config.toml
parallel_block = false
grad_clip = 1.0
seq_len = 1024
dataset = "wikipedia_en"
Each number is 128 + 24 x the weight over its row's rms, rounded and kept within 0 to 255. Layers, rows and columns count from 0. Numbers have three digits each. The size before them is the row's rms in percent of the matrix's.

# layer 5 MLP up, 512x128, rms 0.0921, rows 0-99, columns 0-63
095:111133111071158081096119134133151103099093092130178110107123132118117115109159143117129176150145148171139094150160138138130101135104094138163109122137123086129136104146076133112130101151142159
104:131138150080116118156163121147182160145098135132165159135137131126122117142155146084134098146112105121140112154147147106167139111123143134136147120152112120111152116129101150091165191119156154
088:136160099111136141160117177101180117147142121152106112080113101088112096115161116113148154119111154123158156078157137124145143153118133132127099124160119110156078112110174148103113128094081130
103:123081139142135151102101142157111092140169156147097191113136127113166127117100136160132154106143131124157134105154130102089120121139107130149126085119099136134142142142108099148124112119084123
103:115108149120099118124124150104154070110112171126144162129081106139146097113117109110092138087123099139134097116118141132153123107128101126086114131171120100097124193146138131129128126139080122
100:134181106156146154128122134134165115154147136135103153142088099128096123119140125168126148116118131117137123127148140134121126082119134129185150109144151137125136154162124106128134148112139128
109:120124161114134118107105122139100108144108166115103082128168110118095112098126118112085127168140095103090128154132105127095107167136194142103108117103106118126157191147122136126128142172149128
127:123152132140120150133118149092108142107169166161119121122155109143125105168156132101177148145165146104152106123145112161074184147113157173151108154128123117123125095132123107148113190180108137
106:091142133143130141141150116114130130116141096125148112150177164176141114140110134146116122144175138159121083141109120116108150087124152158088113148142129112147092134100117119107152111076126120
117:164140130132137126096109120133151161136131121111153141172118125134096130106099142149131110121125155151147101146136139074148104114171101113125118155157166113131129120141124102080132158124093157
093:160140146152109132112104116155110146159139098167125140100106149145117108097123138147127104102137111132132116136106148104111090098149175173108108141126140120131096106113216171166144147142086155
082:079150124104112082160099152130124106136060163159148137130101161133180128111094141132136120155133152114135102140141153116118127130119121134121116100136136135107111173108109151094088127123187155
106:134147118095132135109122081134114107167118092144102119169067102148163100100170117121152149123123158141125147166129099146119126149141162075093136132095138121144152113149152168122135145132160132
098:137083118164128122095140118150122144138156092154120129125099132133084073173158093088119174127098150103188152141081092144094125177125156096146096121089129114124160163119129112147161107165137073
110:152136124100137109120103193136135122124111121109106167125096169097097144140096118130179125102137133119127185090132157150130150131148091128140153123116102106138145140122185148135138161114135064
111:121094116125166098111128095132113111113099092107136116171158151115150179141072154128122138142124151084112098170150132099095113142134156118111144110124107135136127104101113134158140135115119124
108:132140125088125087109111178152120100127135111170167158140117142156088119117126150136102087160084130158125125116160110123134104115141102094129103084120135092165094178136118106140174133123136101
096:172114085138088188133129149138079147114147128146120126090099150139119102147182117139118110129119105146165130160098135162130112145162142128112109130115160089137086092110195112162119161109094115
087:071113106138125107139114124134099166124096118107181103146144111155131103140111148117131118107146166145142152121107136132109097149153162168142169127090169078115098134110130144113156084119123127
093:113132173132119145109145140142129102101124123141130098121106099159159125134114168084153159132139094126128103153119103154110122105116110100117129086103140124114156129156128157112114118132126142
097:108108178135165135083129132095158105128138163093136082152126086162100122122111096140129115150125179133130125144094123122129137115110162110155146122120121133101133141184147103089196165136158134
107:083147108164143139157168103094129149162139133161128048118159127121109127110161082136095157145126118124118126177155134149117088149130146144132136147118138137102126150133117088169127068142157163
105:122173125099119146121123143174112101132058122104157113077104135072091124102110133124140111141120124158096137169146121128148091152128156126095147128103123108162115124155145143075125134119151123
100:127103074146120121131184150101162133140093110125135108098109173130119114131102136119128112141109160178124107154118153121161090123087131091162105147136106118154139155143129093086129138111147128
084:147107121171136127148111084179087189137108103112138105128146090164126165081093134173149113114092122107113092156133145138131175164152130127140131112121172108136095134145130140160113106121121114
107:122145129160162119116103116120175098128137089148160105152114150098115196138166114141154121116137108124162102163142116076127104122105147143151116146113149125107181106128132125104117092157118112
099:132117143180135109107086103099133149154170132155112138097131129128121146180107112129133118089155131092159125130137133091118166159165155089146123132095150156131135105136145119114137119125139144
092:114146136115133142093136143131147141146136140124121100169133119160106110146107101139154125085151142139133099180107165106117083124118143104154120135155129131145108141073105093141143130094129185
094:128105151113145156121134155148161118121133109122144121166071152161101116144104190117132142094104142143127144131128109156099089146111094133110136149128124144120154167113146077136145136160082181
103:126147148123160133147089129172102131115125119175100130132144140140148125133095153126158117094160102110123098111094081129084127101118125165127137090111125148144115146138135101156150142131168144
086:119147061154107122122138151161152135096118130107157127117116096140147135143157141113113174088125121140107179151152141110118115136137145092094117101132127130119171141141118154149097120138113120
097:128142142122125141129162122132187165151131142148067132125144159148068120114132142094131110168153142127150119126143122135114115131167137117132148173132149098134148098162120146147128102122114103
098:155148147115106114155165141087170119099092177088119093167106142147127148124126122167130109137135136133159093113125131120147173105139118108081083135158119132141135164119148148126144136154090142
095:164158148113130141133125113150149125151122138184117152090090083136169108168147145099137165106094144105123127136141152128149127139135123106108098098137097128142115178136106127126171167117129157
099:125174144124134119107117084141165137132114163137134171144105137114148143133108122172148123137159098158144106104127151122142103090120113136100105059149168164145149097128139163157149097125090091
103:113154132106149093126148083116155123165173144093112131098105157158133163128108147164115132128180101124128165162160112096149133116103137147166103128104136123138108094125093102118107131109115153
093:178147131174156145135126143140109116172100135119118087112164116103134129107161142127133158124093132140147124136144145123119083150137101134125167140100142138119098101130154089161110142112176133
088:105128161106094120109136169128150100136125144116163162149081096100134108079118161153102131152150103131115128114135146114129158103136079147166093146104122109164141071115158153109095151076150163
095:129125095115166146109081164144118136133111088153130111107157151133133137124100133108068138102113126164113115133119125076123151136136094164085196107117138155173120104106161101146130142146142125
085:118150101142143130153138073158132158107095158160122123106129146138132139151088132099123148161134131191117142111135149156125138122100108132102106175123142136162128122123117117150142107116125158
088:120086122106126095115116132148141118137136105118116080153151213136130130097127116142129112157138109153148110119145131120111111121138126167128155145105159124125136125123154159099118125117130136
095:123173139129207153085139131107123133131136148116112136166075107081120125097173114120159168143129163136124117108091112125105140151115128094156091129157122105117160152136122106098107115108127155
098:134120125076133116156159102166123142131109115108132127102120133134090138112120144133139157109055128152111127113142139168102130156110139126106118147109121168125138118122128137063144174117103167
099:119130116117105113096134083142103143125121138109141101161169132128125144111111113174154142102127176094137141149122149115098088154139109180152176172168115145140157175109132091102142139113153144
083:130140130111137154144136123085098142111137154170080105110138081155100129106137117116146123115150120145144148114144146098105102106153136141103149100105152141144165099129124102138166119098146138
100:138154122115172115128127121149156158129155133126132150123111157156128110113138145099159153147149105098160129140136085126125161108147138073109113118113108084125096152090148135084136128084092125
100:173148110129144135108105117132129087108096136177107183126089125090150122190130119125126143112114125104115146124136131160143099141150140144105079091124156106131092163150112128110121125159091153
096:139139136169150123146123084129143157169150143134119125088139137143145117154087139120180178084141145102118113157139146118126140183156118137162108127109162156065140112153127110100122119101138166
100:134107111140144131120107136095130108148156084126153140075141104120143064131108144153187163119141143137162161147116126107132120119141135140135071121167096105108138137125131114144123117078149090
105:120088135114112107120118102098095148107156148110164132116162141163144116126157150125091150139123123141119099165101149144102127118118115172154122132150091130107166097145131111128117151087165115
085:145138138169109132101150095149145149134118123156120131108093159113155082070130096140145125123148134111141116095124139120130154122091120157178126078130114084133135079134171089127093144095125131
103:167135093144164113138134136117103139116152124114128145140143097139103159164151103100104084155129124113126126142077142138098139137098153134165094104119136122111119148140135128165124145096116165
090:108101132143165142108151102101115135132138142100158107110117122123165123132166173101123122125141146088134123177150118163140122144133155083083137112153146117136115098120134097191114188144120132
089:142123119115126139119136143117121123158192083092150121162112114158106134129124109127113160162156162133095159119148122129107143101135134123109092098114082109144105144073099115119124129110145122
108:145180093120101122058123125144138121147149114120121164122118098156135128160146117108156143125172110123114120156127140143075109120150116142095099176094095135115133146129164115107097167154158176
094:152143144100166121124133137150133113114157140087094130107177152141086109119124127168154118169148127103155136110127118126123118116107133161129099135104102158122139121109122079157068097100119104
101:085156129133096139158116120125135136140114132093089131135091169160103134168124171116089119132127079113080138122144142119112161160139112155127133134151143113138102181119100147121142153129136180
078:105112130136086154146153140147121101148158187140161159141102086129159173152101095152096114117140130117102118152096142123087142144145112128117114094151118129140155115104122098136136158106179108
098:129121165157104148185128128181095081145153121111122082127160153140128129147081131129151140125125109104113123113208143116161111122137151134113153114118092153114103124101119112116133144099118095
091:178183138129107118128126137121110122090165133210142156113106131149117120107116142098124101120118143100143146143126090154146186117156126148148143137123126150100138099098100146131131126151109106
104:127148127110133104102162143127182133163113144136165151120134157117138100109080142117112115112117152148130161110140094094141088069131130104117081128163121094144169192153107104144145106129111133
100:102088070127130134164089099145155115120137057192119098157108127096144120171143168150115110139104138127144115155142155113083153100151107151160164114113145118126133122136109140165095106141170135
111:103134141129162145106176143136145103127179116155125144138117137139095107101153118154101106135116161100148102127125126091109104106144142158129129156110157132162102180158123165133119116106148122
095:145181150102112158106145119114150110140171144175105150095175148116128095117117142120122128086145128143135091153117146118127108104119141135110090131145179137107124155118054132167168126104053133
101:133142172111146139149118127102140090110072116153128158117154108146113150128107101116110126160108135112119132123141130116158162126168137118107193123100102128121067114161121115174094092111118118
097:136128158122121130132151138117164123141075106114086140170058110156085145163093136111100124094148122156101132115150128087134110147126132139134159139114103129075096063147140152184128130116095157
106:134098109131122100155122172126142084095124125148110173181116144129167181137118154157151102151129107115134104134119153131156171131102106118062094149124150140116118133112112195086091150129145127
098:145111149106149128140138110119138084095135120156138139100120121125128149091185141113195141073129107135134122103154138134141122094155089117105137146129146162149137147151165149156130123152135118
107:128129087109094110151160126169101150155122122125112111157138074156142084093110094149135162113098151132162107136140177077112132187135105133105126121119149143092148135107115121098151141123176136
091:125148104089175128104126144121076068122073137128128167197140109124153121126110140108118111151118165150130091127111115125166106163124118161095107129154150142123155145095155103136103144128160118
101:130146155132192150135078168128080074137097118139115126114114158089127096132152117114089136152145112110132151128105102149154177151150108102116119151133125164097139160075134133156082116115101143
100:129151133176142125126116215164101125126144125096111088142133155124127162159132142114120202113095086102165133082130113120103144148169101117143087127126114144113133118092122158099142173152113135
093:118147155109131094149109106177141146150095148125131146154124122106111105091120109132129155139117158123173096161172127134135106110108135138156127098124148118097121155144125117111122165132143111
105:137103136091153174162106104106132129118144131132137112139156109096098109127113169093129142130124112157090149140133119128125134110158070148133136133173145106182136164121131168147145119095103110
095:141175136088136130114136093146086145113087169126139141130139127125160120089152131110129106108135137134141171133111170144119155122117123129078139127132154079172120152172111122124167171139136107
105:168109101158136143107156094124107124119180166129190126112112141117139129149154109107120107124127087110095159139142114108131104097138142152107120118145160131072185122100136120177137164127090153
108:134148153101153111117125170126084122113150150126089095112105109150110138151119108110115114136072173136053136158092117148142118138132101093098110082169155163123142142151154126149123134138110154
094:099136169120132079144087152123159116074136123129147066147131115153099078122125117114108173146136158116128091158122121084121122112069127169149130137148124170151152148162130132087120147124109113
099:120138165161153167113118122168147111166123127156122096164151111135124208121086144102137152115077129147127094140113145104078145139124139134119136135109120119093108150106102169113133136106103177
098:134103081152121126118143142122083082155113106129176111133147115127143098137190116128113140141080167126167143154141075151117115119128162146077118146132126114139157093127142104132173165135085123
101:118171139123114121177140104135119133136102115105094149052145148141134114131120133133125122143096138151156124150089071136076154095174119091126128151111121079151155149124146095143141124123143108
110:136107123129089093109088092076146150124127107102160111141099167143086126137138110112132088083115134164109103115139106159163124151142142127135164150079161127118197102114178130152102164117158097
098:151119137108168135135112105198161110164155094151085110139114100115109109128106118081089143140132082086148144135110120182137134118091139164100115141149093127130111121164122125149168138149093106
096:115146087143165123113125118119091133143077138169122126156120096148094135131120141137123133113152110144111152131109157102115100105137151142130117118115132106172128078091115166135138146151126169
098:139131173125151148122106138136159165115125087122149169157080134125142149130136164173109109111158139140135121148138165156143120103134087158114123128136109137149080122098126145099129124149116178
092:128123101149094144108159131158125094128127125113124126153160129120109120173137115128134154109176122178093125104129111131154098133153116144068125099156150147145143145132164144137097131158146117
089:108160133110164103121087123168113115130110138134131167118108111103137107111084169106138114085118141108142135141129098165169086156110110112081139124135132159118116180140121153148139096123144130
099:144075107158162159150140154118126116145160149141102135136137154132151101117141153124141147150161124103150171110129119122133112164105129134098134102165142126149134124103165144164115137112078105
094:111143156149135144122123116134146094153153123176087137154132138167123094144107135139176177148110121140127130107116149133113166095132104106114132090115132096120091102135101137120108084154127136
097:134174116154132128121116087098177113141138099108152155140076130143106104146093110136118135082157118151104172167091155133173109127120147118150132125143131112125126163090115107100116111101117158
103:123119157115155127131118128192100158131124133140129173169130158136163113109142104147120113092175102111126141171132139135127122113140127118108097151152101145084104154119103126112115154134125124
099:130081119109135146106098168127167138119172132129139117144109137077119123120113160129132166110094094147138099150107176162098175090180109137136127139110180126092086116125120112117183142116099146
102:118174137145153179108145141130105093140142152118146083098101121134122131110142175124123139152086149104135127137112085143118156076108110129122119130145109130120136078084102118132162081157108107
108:103121191100151106126122139111177102153083150130107109107126169155136170114121120149094112141121135126100135126107129145169124107124124125120085102100126131115124159105112132096121151148122133
112:108157124104157122140135164120084123112112182158125108141120118128127122091100161119081140111156094121099132124109114070153133117108144159117132148121177123137096130135090132140118101097119132
096:107118087081107142162119137189115139147113078086138136129090109119186128111139123110114120104115103117146123169139143109117116121133183133124107160120118146145094164097116135193114088122100126
111:133140150125118118128146148130072095127101147140090127087134126150140132160140099082095134081123134162116125141125120106139168154139090105125146123127139139131101114149117108168163120097104095
100:094142111096142095100113128134152135156126176109142098151129139169175089131152116161151141145177146119134169127120110115146111129137106174135105141159149135110097131145131138116108138122140111
099:117115158130117145113169123137142141151128109184055109149152158086118127155132120095066120087165119178084145135143108118127131169119082099114150112086138120136125057123119105119140113108140130
099:103128130088171150144148163186133137129067127119100145158112118113118089138122118104132127097155126174151093139161172157113144132082126095095149056103120131137108120142136140155147156137135116